config.toml
num_hidden_layers = 9
hidden_size = 256
num_attention_heads = 4
num_key_value_heads = 1
head_dim = 64
intermediate_size = 704
vocab_size = 8192
hidden_act = "swiglu"
norm = "rmsnorm"
norm_place = "pre"
norm_eps = 1e-05
positions = "rope"
rope_theta = 6300.0
rope_fraction = 1.0
qk_norm = false
attn_scale = 0.125
bias = "none"
tie_word_embeddings = false
parallel_block = false
init = "uniform"
init_std_qkv = 0.0299
init_std_o = 0.0
init_std_up = 0.0299
init_std_down = 0.0
optimizer = "soap_variant"
learning_rate = 0.0042
beta1 = 0.95
beta2 = 0.95
weight_decay = 0.06
lr_head = 0.00496
max_grad_norm = 0.5
warmup_steps = 200
schedule = "wsd"
decay_fraction = 0.756
decay_shape = "linear"
final_lr_fraction = 0.1
batch_tokens = 65536
max_seq_len = 512
doc_mask = true
z_loss = 1e-05
train_tokens = 331800000
max_steps = 5063
dataset = "wikipedia_en"
Each number is 128 + 24 x the weight over its row's rms, rounded and kept within 0 to 255. Layers, rows and columns count from 0. Numbers have three digits each. The size before them is the row's rms in percent of the matrix's.

# v: layer 2 attention value, 64x256, rms 0.127, rows 26-46, columns 128-255
# o: layer 2 attention output (transposed), 256x256, rms 0.143, rows 26-46,90-110,154-174,218-238, columns 128-255
v26 098:106131139093165158164116155137128186140110139137140118145125119148051169090169164122147097091123126107127131133089104147137113147133166144141117136093160140123157138132132072092106192146085089124114156115110111110100154153145161170146100135147112122145112128126100100110160114112154129155127105129121192162126140103118161128076131103101141115104143144160137127127111153142126133110114
o26 096:114111124141095076089134122155124119114123123127083148120103108120106144149137086146110117110174139143112101121091131147120133115128126087119150130111111091097119166157102101112088108093128112122119113145140132141156141133123134127133163103158136125187089114099138148142147124095143156152086172085132089110143145075158091146123124105133116156108144145102114140130162090138169151114116
o90 112:084096120107133118139229139117135145112117134117134114137136166132146150101123108140095159142124129124154177099092136120136140140149165136107126135119100122149088105127116109124123098124122124097110120134145143150119128124143143164123133141123096143084144113153150128147174130134142103154082147087157119101109111132115161140124142099075119127120135154153100188116092145138170122111119
o154 090:177125101164149122109113158104109118137137148111138106091144155156142082149109121111100137139095134127128109128149139115173169160053150129133159123125127146136138127114115129164140110106168166166181146128108150149117122124145138179100143132158130139132153136144130144116122142125105133107091102143102138094115114123088089091151132128108111174156120127153168142164129126150098126123161
o218 109:200118137149128121124112100126132127167102096152123160139118148152163167153128166149147110108102133152130106145188118180108108112149123120128128138142171109162158089100142161142175164143125092143155148142121125146130118158123137143132096095136113141123154102143146141131117189161125106123202121143102124182116159091133161152108122145159095098126110087104136096145152149106066116125146
v27 097:173169104138166120143122141170123122118089204104189194152163145068106129146099105095127164135089160121132117096130134094123151106110114152117119138110136091141098135125140126128112138141104103118160158155124108144130147092126125115157132119131129150124129095156113153111093120167125080140145140114141143123111087173131126129110118143129108091128140129153139126147173112133128141148112
o27 092:139085094123150169160193114127140102096136136114152101172113103094102126174133104151162156089144132145133153134112078150105111154145095130141121110167106094124128131117149106126119137124109078145117129111092100130139123097076131144090083163147123161104105121154065144156166118105095146125131084155100136192083105119128145149100124140090169109141138137148136106139146113111138120091138
o91 116:127119138122131116106147154151127099128106140103127110109107144158078117149158174151137121135136147120153111163157122085105140129118110156097175134078162140142125134097135140148103167104138097108138119091119108115105121116152119137112127102145098091152134111123166144057172087143118131132094133093146131067167147153131152105124112165121109112111079104115164164155180126146143136157145
o155 091:177159123099156150087115144165133134118147136115122148108146157162122135119083114087113122138114137110130130115110156109107148095116075124129086161116124122151109129138174154164147058132122147121126135127145133093095132111129124142146149109135142123108084129170148144116155129125150109122129148108069138136138103121125133146113181087137136112126131128123108125148092133092201126152110
o219 097:117165106128109099101105105111088178153111139153103141115114171121175157137170101123118134123131126137094133090102120139129107104098180114100126144141134139128135153134126143124082099127161147172141115140122152164152156201122094078143147141122150143127139148144121107180122125094146115158125138118146086112121145096149120156151084101145126140171135129102116141118126148151106110112133
v28 098:100103143133076169133097113096096129151138103106112115095120118132156113084118128144102148152099125113173103080174109089141164151104073126151109181129106113157109132144122149090136121129151139114150143132113170098093122168163131101114101108105092118113091122141130139128107136089085138123098129154089111129138168127099159090102134177085102108135138132128122086118156155092115104091123
o28 093:174184110117140130105135148163130154141098164120131125121148140130120149099124134159106142151082154085117138132121143147137149139138153117120135129119151133119142108099144110134097120116172112137156126080122120181107119181121189120144120127130128105161140083144118137111119151166158148149153102133123124084143120111140135084099150081125143112155133112135108119149077176068089143143111
o92 117:128093136114091112144084090117151162119088111132111129146147142126101136126163163183101114092119104108159140121125132096100116139097137126129141127127108099098157128138112121114116116126119122149106113121107113104167148109134134124137099110195135132116123142127174143123141131137122146155131174137125130138125102140108093167108142112140100090162162157142116106136154098104121141122130
o156 089:136143109170146154180175115106092124125165102075105116114125075078125118140147067120114122067139143153090117123107105116124128119112135120158128152094151118098107170122131131133183129117138121140111141167117125056123113077150118139125117138123089173113111150134096166147125135111103122116149171127113107132123127093145118133129084142142111147152154141134112116129157150145115081136137
o220 090:110150116136151141119130104152096083059136174136147104122121169131126137147125161054166141168180140153127164110141118127133114161166127164131089105124121146139140114110107144126137147082115129099144142154133130111106100127112141168137129136143151130153137160127128112115139129148132113102111104133131175161142153131095124110154134166130163143105085103146186159107138124148197108115173
v29 105:127120102163113120163163145129152145132149155145114113114132174153095126143100116118163114124155109100126122169140110100112131130142112133156103134132155112134112156104117160092130140115166147114088108133109133137134118140128129123107118174109165140151146112160133170180133130155164121067150111091114109146164185157145142201132157140093160187126153128122127144098137131159132128125134
o29 095:130179130134157139093163153086122095106131122104153125120128152147104116129106120119162121138090137120144107097103082076145177108113128123135110152090141137132150114158163145112177095171137130149159140113157123113128133127059088087117109140145162122091139162147129097112172115133156136114119137137106127122120125120111107131135148124140094126142119111145143143126130125151127155202102
o93 121:112072100103089150090137125106127079126188127124159121150098090134121095122210109168129144145174098120118132132089146101129116127149098120142118138129125077091128143104105125145120127083144164105138081081116101138140133145149123157155164126124093139107142125095149144147123141122126164106137115134146123127114134128150136128151163170167135158108125146167117123112138152095113117139148
o157 096:149150146149175095116083134133118143144128121138112119132130131114141115145135180115124138078140145158129129112156138135185106172131106129166143122123133133141130133134119095158117134128106123128101127142140135119096091123139140093123117124161094122116148112087134102130082124118110109104124110149112181126151111122123112105110142119105124106168114153104155091144185133118145140075133
o221 097:110133104141116114157119092148108150135112128103105130122114144093111172093134141131142123118075192117146111110146159157095147125132125141100113135153107145134098111149141125118119157120128135100134151149098153137147157110136132163150105108160140143173105114152134125132126122129084140163140160137166117120126136109135096116105149128119171127123150127110130134146122132132115100106138
v30 097:098125083168101148118134128157096163107170110119113135169153131139151142108167151094118122120107122146200107139122123113120099135118145145107135134151161138144102124134133151143152136118145137136123094172122116110124161166075126110149156124152168131138120115098142116123118170120138129119096138137141121169089107104114132158114132136175151140163173130134125129131179156113079152111124
o30 102:174148169137131142059107158127092141168108136117125110124169106163143143113153124154126114156101130120118148139115099105096132129158187138122121159140105130099136166074127143161130111093182134121149084127134162119123105101148143134140151102104098111148122097135111140135123099116161108137100137165117096149147182121136127144093097104128103113142115157084131108123133103132124129106121
o94 112:159140116134138115149129183130114160120141129130132104140130131096136161118146123117131092129145157156123117125111159099069117122160116131123139161129153122130167151172115137153136120139130125162144116150079108130137073153128105094146107147134150139095123139155095112126107135161166125114111147143125093136114057146149129103106146133169161136087125148141093156155086154148112139149120
o158 085:161142076122115135134116138161119155129101109152166148105108159169124122155159148130121204108156096107114120144159161167128164151101094114117108107113152135170133112128125124152124188126076112128127107084131150141105105187110138163118110101140105131102114124116132155120125143131100097109136116098111134119100097122095124123158113112095118095108142157106154160171121117087136120103142
o222 099:124170130152085130145158110144154139109145164097124153139140136134119114148121111118107137134160120111129136127134125139147109137104115085126109125084116164089129105116133098106145146154098139062147209108173135088110135122133172116098117142101137136151123196143167134158106140133142145113180138128094116120128162114109154117115104175136139121070106102141126150142141128118128129143127
v31 101:148136123114107123169107180128095122123164122152135084164134124144112103131087099122167155082132124116115184129090166130134138118125131130115158163109138115141070104100131102159117137103190102130155102141137124138101135101140156159082112110115105117143125117113137130118157149105111110104135132107121160119147118135155129135141095136126156141144185159123148132114150143084155122108103
o31 101:072153122153122079099083111148138138117149128137120172125147116168135121102118127134119151110137151118131081139158145124130099105140132136153159121118137154097169071138138116141153091167112152128154120105073132107143136145151141177143135125065162109100072151133112110124121099115095111148120130148119150087121113133160116147139086125133107135128094115110087128138103116159132114160105
o95 119:128150176152168133120123094113128128118126147181141137151147120164172166139152153110158125108117163106130177129118114126135120140121169092117114141124138151119128209150117091147118130080125089109145085120174141121141103115154148122127095152151145135179181152133104146103177095145092149144098142138151145141138126126111113098129162108094103161126122166124150174113125111150136164085142
o159 087:108105093108095154093139128107168093123152130133105114114109132120096125130179098135103147095158105159089141130081138113136103126161149167153151126091095106091131126159104145158130133144120144070104131096126134111135131136125131097116157137165129116161141100115157136118143097136184128137125086095153091169152105149128122130132114118144149103129120123166134134117091122142125105131099
o223 088:160152127101081166187131157151137138130124131109136140137107116069110133154116129155136096176091128124141184069189144141096138110153105117118116142151111136166117105113146150081104123156141105188119155135147137123101135155078140091105102118126111102132137100123159147163105163131112122087136143135102107086104128098091119140159124135161149121145160133165164108112147140105099131135132
v32 095:133128133117094100132115135081162136126112116142143143119069161149091115118118133098129167101143123131128077127171134154136126120087135147127129104132120134135134122128156143152113152144109113140154125153142140105146125081126121174122097149105159184126141114139128138137144146074108157146123119147107118144120115138089095161136103110130099168110170120151130142164116113144101111150105
o32 092:105091155146100128158180108135118122174126139162113145115103120110139124169137141139136128120116116140145080141111072142116126106130135129100100110102133152172113102146123127128124153131108173148119147129095095117115147150127165143154101145085147121125169122106157122145065136129100112140137116147129128151099109105100197088117131153132130108104134145152143132070121104118130139105114
o96 113:127182078137157086096097092092167112136136075138121136087139120144121099083136124099133118127112099139128128118147123125130099128130125139105125091134102112139135131149114100103106127138117083132126121095102107136150138118123158147101097153146128133110136134139125127109111103123071164147131135148157116138128071098086104126089142135139125119179158128106166117171101131127129164115140
o160 086:131086104155095136090128135122116114083119125117168148133131123167110100107140142125127103146132160100143119107151119123161128131160130110153170105101128113133168134135127123129105156104143134152103124153139155131104131154124097107134153106141104107149135150120096122137146135146138096154099088114147136092104147134058141173134091077112098127132163137144134139109140130136128112130126
o224 095:136147113101188128128113145142147160129130141101118143116126114075142161132133127131105114136122140134116139147097163136144145122116127178131120157141139154102087144135113168155121146155135126136136126124171147125174122129163078090103150109092118116174129113103119121104178131132125105125140153116141108186159179126136079130174132118078126112084087106170116155151164122174103130153134
v33 102:181113109119142132169112118132167152130097169105154112121105116076143098138071144171142141159179131129105112107141086135144122153134142108153124121112119161136131116130118105118167136156133113128132125145149124127118127136113125120140148125132086141145112127150117144110110163070102119120113118079080118118113121170177094118101141138185155145161132146118112068102092145112152157154096
o33 099:096136165182118146168134171110150169153121122111102146137129101143145147124113092119145114143161094159138162121127104125145097114109113129086167158108111150123094097123123082113107152125077121141123125084123109172136131147162109078122141147147123158149112132142160093085094128148111116150149135165129173179117148090131122108155116144087148105123097118162131149155133135120062116142097
o97 115:120097093177164123135185100129143099151123125138146114212134156086124140147121114137100104081119137147138136089128110143165121131162147106113121114100064088187098139151123119126097135132161134133124133084117119128099142160160149122142169132120176113135144090120113161150103109114116159142156117109131146100137133148145147129113162143126112148161144140136141125145154138123149119150136
o161 090:145133181115122128138111130123127115094110101164130148084134169148141138068139155132153141126096082170087122172117145128053153128125125140130130147123151119139169154140141117133171140154089169138147143173135128135090129130111108125159144119122139153117117148104126122127189121162131139115144121128130112112142139144096129167138114106067143151139124129120105135095132100115095105142136
o225 086:095159118112112118106139120172128107149179148120135128097130118115120107153147114126132143112144163104121077103113135152117138101137149142153130136177137139130152121148125187130139160147143109150142128136155101102151146108098135148134070139167131128086174122129095139147130135149176137153135123150159112103128145119100121127105127138162137143118086151140110148124105143161137144128100
v34 107:129114132154130128113160153114130126108135128102105115116116071085129117100101136070117090134150133113175146084148141129112159079124132119112163139172149140116125158115150125120123115125123085134094155126135071132172133179094112152116162129159088114144117126122124144123145114093094149093142125127124113138118117096075121192111111116063099125132115118170105153125141129127124159144071
o34 087:124122108156149124085142152110123104117119135111150089106071127080172114108112126161154127112138127114152182120093121104137139121112118119162155107083157133184119084077155140145113147148146117129110157130178148150144088118096136104119087097153104115123095151164153121133135134121102106156150129106152172123096108159144148111143073145136110120139132074112139113139093095145111102092159
o98 119:162155140142136114140161177126120099160138156118133147162108214117108153139153141153146095126097100121111139147147160158137109145113138180124106153125101149140102129163143111098154149146113151126128150132070144108150138107159139158165154124133142144123092129085140087124110137095111158108114176146116143157140093117132143132123165123106102198110128153125118138130155140093106090128147
o162 088:131058134129103122127158136129123154116073140127123131102124124172106116164135092113131114139152166149139131115153103166113134073097107130115129126088124116088131156149100132111135139099129114123121091133176106117110149157160138124079135130145107156165140120113114094115127112160148129159123132129134103168098146143137161115122140124111150128112127124138167120177150148142086127108124
o226 103:130132157136085154127105090127117175136156128159149134146139072159103153166140127116103162123150101123106103144121132093155148143137142104136150110153140108077162118102113100123107141129151161141135128144141116154129113157115119115134132153125169089104154119135119157130078105132154121096094103129140079077160122142197112134139120133122147124109114172127129130136142110192162169086154
v35 105:095134122157142136071118154122131185128094103130099145125136118156157149106121117140113151128162167134150165135195149121109111109125113134129129079154111111114125129146106084128133132125130156138143150139127129143163108164130149145132148152082154127104152162111132136120107118105055118123087108085131151139122113193124116089118092128129103120139135126117101139116121174131150132091140
o35 101:125122128120139113096136179133086125141176086142144082082131140103126137120178136110093089118124078086085109140114108190152136090088139139141156140141130145121123105119150138102122151139142103127104144105115091092080155129132123102125095123144100099128110130132104135084112170065163143156128135132131111088126144095181139146137152129079124155122120097137171116098113118109132084147099
o99 122:149141159070113130133144088119130114141114138087091170133121128166164144128084133190122139140117119135160112147124095142141119098140065121142119119148131149128108139112120149125137074142139163138097114127095125123138174137106127132120142135153106152157179086153141109108143094146155131158154107129134162158125126151159132149143149124120159110133097108084099126140107139156133168125123
o163 090:089070111124092139104155109086097149147112143164164097106124127132111069143125127125121187087127115126117153095148097088147159128148171103141111165115132125149162130147141126145112149114141137131128115148125121180169134137120088122098142109162093154135117157146106136173145134136091119066125080102156097110110133138086099139122127076117147104105116189106148142150149122138148119106166
o227 098:167143154162105131162103121163165130122102178156108126131120168123078117151131171118147139161127170101158115124109151101126117186156105101093092123139123118132117137175117157123133144105129131125139144124164184112111134074107147128134160144142109127088103157115110135110125139129135092078133101119142100089142132096122113109118142146160115117126155153159116132107143159162114181131118
v36 101:135151147121149125117130137151151164155179150113162111107128160132144118171155119107113138152109124151143157131108164129158161097166087147173131151137071103121118176124148108094137148131123147137166096127110169129118164093108101127173113145128165151173144153137198136091146089127130118153139155149098171130169134110107102091113086112134140104119156132142121129144129062124155091086099
o36 104:143128116076175146122096074121129106110126141106152137132148107132155141129130116075111153099155122154095112142124165113105112134134138071124142135117134096148099103126162177179116141156140122113147095110130109122137110117134142127077122111117135100115071117151099100115135148158087110135149104096141155148131151148117092133155078108155115146104103100093159108084105113105183146127110
o100 102:106114159110152096178142120112153105121102106150111113103134132134120118156130174124142101093107153114119142131124135146154136146144070149155115148119179117096111151145141128123092142116114098154143122118115082101122131128121092111143086120137157135113120148117141153130142114115170071146099143116158134141104148113203133119129087144089073115140122111102106157120211146114132089111122
o164 097:150125126170128118139127135150127155100095135152137126167151125129103075113109134139120132135123180121135081124124134097146130143110092115157090132109158143145134145100102145138160174125093132148109135136191130120111140115108169162124147139099087141171142128179123132141150169130121183145138148119115082083106129124072136161115074121114109138121128130131175113152151124179105167079132
o228 097:120132148164123146107161147112094145148150139152126105100114180125109149111127090166130127147160123097134134169153137118140176134128114118116130128150091143088102159152123091091113126120128138108112174138085111107101106129121152141157138126134119157139178126122118131130113160140124125111141107134157170107159097092165160090119188132171148120125127135165142132124074129111076142142150
v37 104:104106106166187183127131147107102126137079149137133142159130143111147140100165112118086137136142137136108128131120104115115144149143105101136155126127148123111167157193103154127133125124118138124119120105146100138157102122133147170110113124133165170147198139149103127168120136163167136145156130136157155170135140132109121130118097111097066119117100132102139121097150174121116076175095
o37 112:119104124112104096081152130129112143121120114187139108117085143154114139138144158143115137120157103114091180097127157108119064116132145124140125144126111140106126125123133148117091166129102112124161095108086139137111128124071105114097118150158115110131083096159106146121088146086125130106136112082150118098117123134132125080129161123150098126090149146123154144173125105081132145108158
o101 105:144113123148118154151118162151107126128125147119116100100123161114137141144100140132131160170110138126174098091132111064127181162137138122076136128122149109118107121100103137126101148115111140121155125092176111109109128189127115159077118119136158164129130125190147120146124139123180097141171112160090145096099147163133134123147123100097077135102161073135123141139121145094110138126151
o165 087:113117150102131103154111076105125132170144125153108129136132077085090105107132118070139089144126127192125140130132157118150142165127112133117125092157116118154153149114163133164144160113124074144118140149094130108139092134153106100120133138106152128150143095079132118154123136116090127172139140076153145146147114093117171135151138107127189183122113101106108118159119124127152106144094
o229 095:126171172165155128195132139101121138135159144108135171136166121150163117088133054081109156146118142117133144144133135132153128126126127156177123128151094117139128116138120102161147092143122126166092103142156161147143115078126135094147162102160129170098108148097116134136147092135113119118126119121111117099120119119154139162110116137131169140121157153158131106098158144167139149110145
v38 098:155115082124110135120109140160142133160125132093104169145143114112125118131081147125152184075131074107144092162153126155122160121126167130105135103104113123143159109106122176109085152135144094110124134114119144117096165158132112178148146087091139109077131110148101149141169161113146135171146146143119096120139122104149137113128128160128079171115148123094141142120123136135143085139132
o38 097:136100111148100149149138096086104130138148137163120144134130134094100119131139108127131094136189144119128107207104113089086146130120089172136146108162127131125132100077167102090153115134130148119139119109171115123150131186135136134133152161153171116133116165114120114139102105092140126149117109085123102163125124134154098146138140137125134161104113095138151130139125086136144108128161
o102 114:119153108147181118113094152164141143138124096128181155109105115074099128121140150147083131114142144141149152102159103147153143141164126128152111109130105119134166132104086156198088118081142150107086138108147103150092135115102142139111128139143150114147131121137146157145136141136082112134121154151092087137119140130149123097177086134154080122100136109134110125148061104125127123150127
o166 087:127156122132089096145145122140102130177125122097136121106100104123135170172101116124149108091105130138107120106128100124114086090114131136140126172085136128160114136148152133133138179127122107122129134093167104100150115100172120128154091172163125155109159153113132091161144142143146152131139109158077131186152122140122129151125158149106120112124100086126160128095163128093135116101134
o230 088:124072150061147147113136134159163137100126142115110122143136132135155096105121142123128142138174110114170143071141158123099102154081143086116117103136145164095128148142149132125127099151132102123156144135101141136120142093128118142087122055136102103097121083135140153104156129121134126093135150138172202100132143160135093126091124120113136165149128157131116096138157110157080123091118
v39 097:148130165113146125119126112119129132124176110108174162149157135174119159099117146121151151154099153144105125145140117156139101135098117137093181138129113142103137138116174132066151139116128069133148137114117097102142145163112101140110133117155126143150155140135106104119137133156143148112114142121138108140140110123115104149094145136177093135134059165121113120161154127122140111140120
o39 101:097140118163090161125152117088132140133117157087108097126150151138112101153129098102124109127155103131128123131145161129140146129149111077104111098130142117153155105105124153108099149135144130160139105147138182160127104136098133133119138162150172130129137111146137161145140123122144103144144151153122136130130121139100147145082084149096090141150169113153120136153125150165119129090089
o103 114:082152092103155114094144133110134139140108153124145163145128123107166091089096147139128132121090130117120180123141159126077091129127139124140163150086115116131126175077141104098160144138111135096168099100159128085144119173113101123186129119143105134140085155145163116155116131122128127105109152120137153138144115154129130119153107148143107172188131125141135091088139161119150141146145
o167 095:107103166103145165138127128088120114161109111135124081109133088146059153109137130113113111152132133078131159108117132105100164091097133153118151159130136124118127173133159067145142118081135123114164171122123117144108162121115105153128165112095126112120156125129132105106149159196143144096072068102139158138137128101133100157118112121117147117109135128116137126138111098126095148120072
o231 102:165130136125148114123121136164100141086197101125132124113137110117123134122153131138121142133097165124132072145103121108149141131133125153124099090118114136123098110166065145118137104138107126112087122169099153150072131102143167128118156122065128130119136141105094106116104107128136153149185162120123128111126128137127109096156127113108145091121104106134126160070119085102165122136186
v40 100:136085143149124081173097135093133155118133134160137139135152156152159115114143097119105118115106155086082140143130125146117148141159123138110125155129137096151129138134152137124123123168143111123144117164163149167169155127156106113129154167131151078139119130126112122150107131160116107118124140127138179167106165084095142100113153087141129140174088117097131126119076134137146143136111
o40 106:086112130122140120106161121106177087152100122122075092146110102082127142119143108120118141118120154098097114120119144097155152132104101121142129103133119156108131154120153126127110139115129176115148108110096129110124100126111128149106122104160132172107147122113109112189170107104145149157130147142128118106146142169126115136183177118148068154096131110101072151154115123153162153115102
o104 119:125134127105126132118080155146065138095157143169121155113144130106143102167129108140164139137091143097122117131117114148110097146131141157100125128146133130153128122120101197151139084115138078141123133091142076161159124100148118132139184166183156084162113143112152123132100121139114176122118102136112116103159148071139121089090142158078133106126111105125136125129167139146089116111130
o168 096:126131102134136126149148110133107153137124146114137153130124147138130130144104152140062110106153135127150096131114120160089125150101129157151119132105133166113194163174126120097155135190157112148104114129175153131154153123134173114121122106105120144103127123176142146101129157152148099136126161124182134106142109105112095118121084106132158096110085093090137125135152125105117131160142
o232 098:151158117130147163083114134161115140132171155116120161147116141140102173132112123098162133088156096150128121127120077105087143152122147122132104121132123110120063128149137138088132117141132128114128153133128125103157169151110136122115096087061133123129122150128132140142068156131113118132113146135100090169115148159160113184120120138145149138146140175124114121132116130095163104135167
v41 097:155115123171140122106119127145165124138103131137128136135113155117180127116119156123133127150125129098132140111146151181122128129091176139105155149132133172173159160158091110123150112131088161129157139139150146141133155100088114159139108171142144113148150066123172120186149147084110140087141117127143117159115156151120136124117083162137156119157159116172161116176094110111152138124153
o41 098:119126151119114112151122132121139117127132123124125130120128125114123143139083113060137160140162106137170130146103136104139100125127117090148112121121118134104125134155132153097144147105143137142121121127162097106116061126143118169104136158129149151173108182128169154127141080143137140106149137099114147176145170115035109143111107143148128119122132123065119137117151122161084117136142
o105 120:106112100182138113145142140150133100127124114104159122124135156093103134137138116176148125147093110133128124133179143118135149124080137144102169139125109112124144102129119133123100165124152129144089155132112099120152160158113156148163139131116076160139115110107114140156141091125137143134075093150152140143124114141119118108133131113149113120131135131149141118126138131098122117118129
o169 087:114106135125103089093102104152149171098174093166134131134149110153133138127129130137128088125138116098105106114116135131148121146161109132111102132110167124108101117144133141136135156153184092113095110095124131139138145125115116057105095128143170112112110115129130116145117146166100167108120110100152123118143117095032159138102088117140145162097166175155135161108136149130137116106156
o233 085:144128142109124122143138184106109118114093183126131140099141113093090150152118091138110113136115115132132146085119087119123097138153137121155150132116098157166170128097133115137102141128094079150165127140085161108163155100117182084077133118132148129095163062128099143143148172109136091110108132129124099095121145105143160111158140105165111125098109107101123133128106132142140138175093
v42 100:106155157126108152130136143155145128131088113115130121144093147133130095090126105123159135157118135155113137136077159127131108126137160091076158090144117077130129130138143161110127107138147174099129111174168157190137125145138133116109113102111118115114117120174135105144118147099129113149151173101110160115115158167053122135147106167119123148109167125167126122124127143156135133179110
o42 101:088138160130143158082145142098122124122113151104178118150152093159146167138131096153131109118148145130092151176111103119091159148147154156127125163091159145143139118145121113129157127111107119143165147102144136140098158129089144153151174114138107151137074105195124134100111120167185141100108106140129154107118091086122114061116166123146112099093134125151076111106115144148125092107166
o106 112:092171167154117116139090153130132113135104127120109109105122147133147126096139117135082116109131144139082077129132103101127128139106119121142169090139095110152096120135106141133124089110160096114131142154148169099143121163094154099099088112132134109149126109126155082134103110096131118120125110101087099120092149170111152117168106175117145156121152107145126160147143138125100152098105
o170 092:128117152189097123147121099112153141140135152129135157109102136117088079145130119158175134142137068108133167088154112114110108110117142092090119119104147136118138123071093100114177106132161129093133118131148126102145179093121170152106133122104132150121135144092141115155081131125154128116119117101138135140149153130119115165101116155111088159123131169134145093179146162124139136160114
o234 087:143101104110129134140112158156127135112134126108085145127135132120152077121127174129126153128132139155156127106166153159137156130140090142128131139105149108117162131086139125129094175126173121166099129110086150198187085158131102167083156156121110115114159158114127149141166133151089137135138165117139155109160134113145163202152123118119141153146124119139137144115111123134086133127133
v43 101:136119156100125146171127120113126181085138127088164135132146175134165133106107132093149113142137136178075142127155129110101155151130134140115119110144095121127132145126127160126112129176119124107111178103078119093159116102098107145129098115160124148108122172117120128095110104182121130096079112100146140131145113113117164111123130135167153119104180098117147132151117136137187124174128
o43 102:140139140136144076096139130125164105140146109131161163154146122130134103128122151115117128103126120090113162173128110132186142106106091093095134118117093125146147161091102112133160137115138118139104085110102118127159117129122132127093141110160119148151131131129120155110118161109145146171166143129098116087110162123102130145171147162141132128108155135120125135072114184073093130113145
o107 112:112148140135083157160151116079188125126150120122138116159133135103160125137102150113108122128152155173141136098175123147088149129161118112151109145149136160141120113161140145114122077138079144137155129107167152139141110108161113102142099129150098097103143096064121127151133141124148113107135135141134160110104126164151133119151092091152143152145096167115139112132166164193161064105143
o171 091:105114158143131151166122153152134111140053132124174105090162139113116120103128083169143139144127100124068081158152122121109091159126128130149117102108150113134098096106153143118108129180147137124137133130170127130114107120136136179132122093116135103120122130121136153163112093117131123164114115096105154195107114106140130137107098141124097129172098093135119083117130113172135157148139
o235 103:096149101130182142123093118117053179096129129144103136090120127126112139115131087131122135141134139145141100103121098149105095126123168171111113155105146133158106128133153150118131115092128115123156141131126141109114126176131131083113182171084136126127119147158130163121103158131155089133103153118138085114155122131148086082157146130089111103090101081127117142126106082115190129148107
v44 098:096147152139134134112124134146173096126133135148176193130140152135127106112138175134113109092138118121097100122093130118145122131141130140102132086137116132120102134093093129115129167123163099103145145141102161137106099149138147131140126140116147156147120125117069124142113130095138124112101115130163092120125138119126122137181150119092185131123141140144129110147121139143137133112129
o44 103:088108129139154132153123152131127166118174127143113123111113159150113134118134118157120144149145096108071150151131144108083130099115136131123128194138099141124127108172155102083112125136130131141107103158105097104111104137120117126082106126158147133097146153133145133074150123134108107076156166128109153120122156105122156131115132203141135158100100106139144136116111148128097074172143
o108 111:162141097112124124054151122121119100086080088094142155117148147091135122136133142056131149118155127156143103130145105066119112128118141099098174146126076115092139110114110125134123160127118107125155147104108141165126117093111125113113130132110138158168121108084101139138101132111100129102067110124121127148137130128094089090120110130170169147148117097105122140162170158148095120100105
o172 093:133099162109160142147164111105106105120104131134154110123088112143155145111093098145112123120135181135196137110159106144146100136091099178145122092112144149117111130142095157162136119112103143149135136099093133149173156116162120109149122142084111137171121099146135159136085150129114174137105178133123148138133157153169112106086126140143117052142148151138150074110087135107144125090134
o236 093:119144104110118108177093094152136168163162116107135120182133095150087131144131125141151085115113123132110135140103153130109126133133095136152107121155131149157142154136167137128101142102143142163142137124145173098082149090110149138147105122110105125138149130139141072127152136100138109154152107123175092122109116126095133109097080112122124145136152157112124127147119104125154153131135
v45 097:163117155165136162149154127140132137103140154071112107099148172172116138120080110144174135141163118146077150153069135119146106132135061163114107174097102166126148149167108133143149111136139104113122085107162119132136115147122115142135132155138082115113104147110111120128141105119142145100154101085179153134088146148061101112123136120093129144135138165127093135128112126121128135096106
o45 097:112148130151141106076124108094111110156165105155161141146127102110169153115126136137154163092144125126086105147121098105142101162102173155119141137139108111139108128128143132100192145108097160152120170170126115166065165133140121116129118147121158129140105152143115142138139133131159127111133144119084114093110143139136149131142119100132121138106150137139156127160149136102106127143178
o109 113:075121139138103141087120118081137148119134119154123128118125178153152175104162122142113145134152156126093144133157120121143115144118118169154091128105117144157163150098157132156086126140126172086145129138106139080127157114132113176122164168122140128161101176128159110185119127086148119165129144123157169113092157116128117111167167117111137148080111081132120113156145132103078159109136
o173 092:142146102176133167149138138154082136128140171099113168128123157085125135102121107114119064128098158091141116114100163113146115119124115108133104125121146100134108165140142123150144144145171092139139143102140092159139073135121147093129128135156126137099146097052133107114115115185092139162184129156124171173136134126090116123114163154110119149154120138115132157110098101159141120125105
o237 089:166185086097135070154131118162134112099109117122145106110160145165083105152114139137098098146132084143143090161145125136099132096135109127135150178119123158108159142152126130142129136156120099137171114108150159107154114140045123106117122133104122141116128148137131106109126122077136127108132143105100102131166123097146122166081091128127102090143095125103104115114159120116145137129138
v46 100:119134125154149129156130101110162138108109138186142107129134117087135120124120109113158113097131109130126106143133145122146069162142120138109189138165191139124102140133125094142148123143125120132149150135071151119125114182150148175114120154159145141110133119110116113093102119139130130164114124135164135114157126112119079151154087145105133136143139149139108128134098142085145113127103
o46 102:135116104074194153138100130157130103116152129131133114168116116122121080199117149138150146141137147146090149103141154113093104159129108173154166149107135087132130106124109140114152079137100122117143142138141105130137114125120150134110112121079141159161135150089129095127136108149102133119129140118113098139114131170144122124164147119098159178120126113136115133112110108133129128128091
o110 110:149135162125100167143156103135126153175144113119159086129109168104200131117107155146158109197109113123134134093108163100158085125160166146116099126140129104177106099170112123122168133140178115107108109117139150128093137157104134148128136136165116094161157138098141130074138082122123124151080135137128172117122127133112088078138135140128111107130152109121156129108108150120125090113130
o174 085:120140116111126155164138147126123131110158139112108156114141072174124102052133132137143125122105147099185110152155082139098155110115168157146156126170157124123103118143183117168095147143103145154135152133136124134121130136152120118156086092152099137130115143133099137102150151117088087118191136164170140120141154104132119150097109151137149127167105117094140086081136138125130135112113
o238 096:122119149155108088091133117103143120128095146107127103155141130129097167108146110122096093131123140112118123132125112159149158111118074045142111138123157132096156164097126129144098103133171163145152090136144120125129126099117089156093149112157121110086120118133124129146157119133150144144150132120113128103155137133157183152138162137138111113099111156187117116128154111088135150123155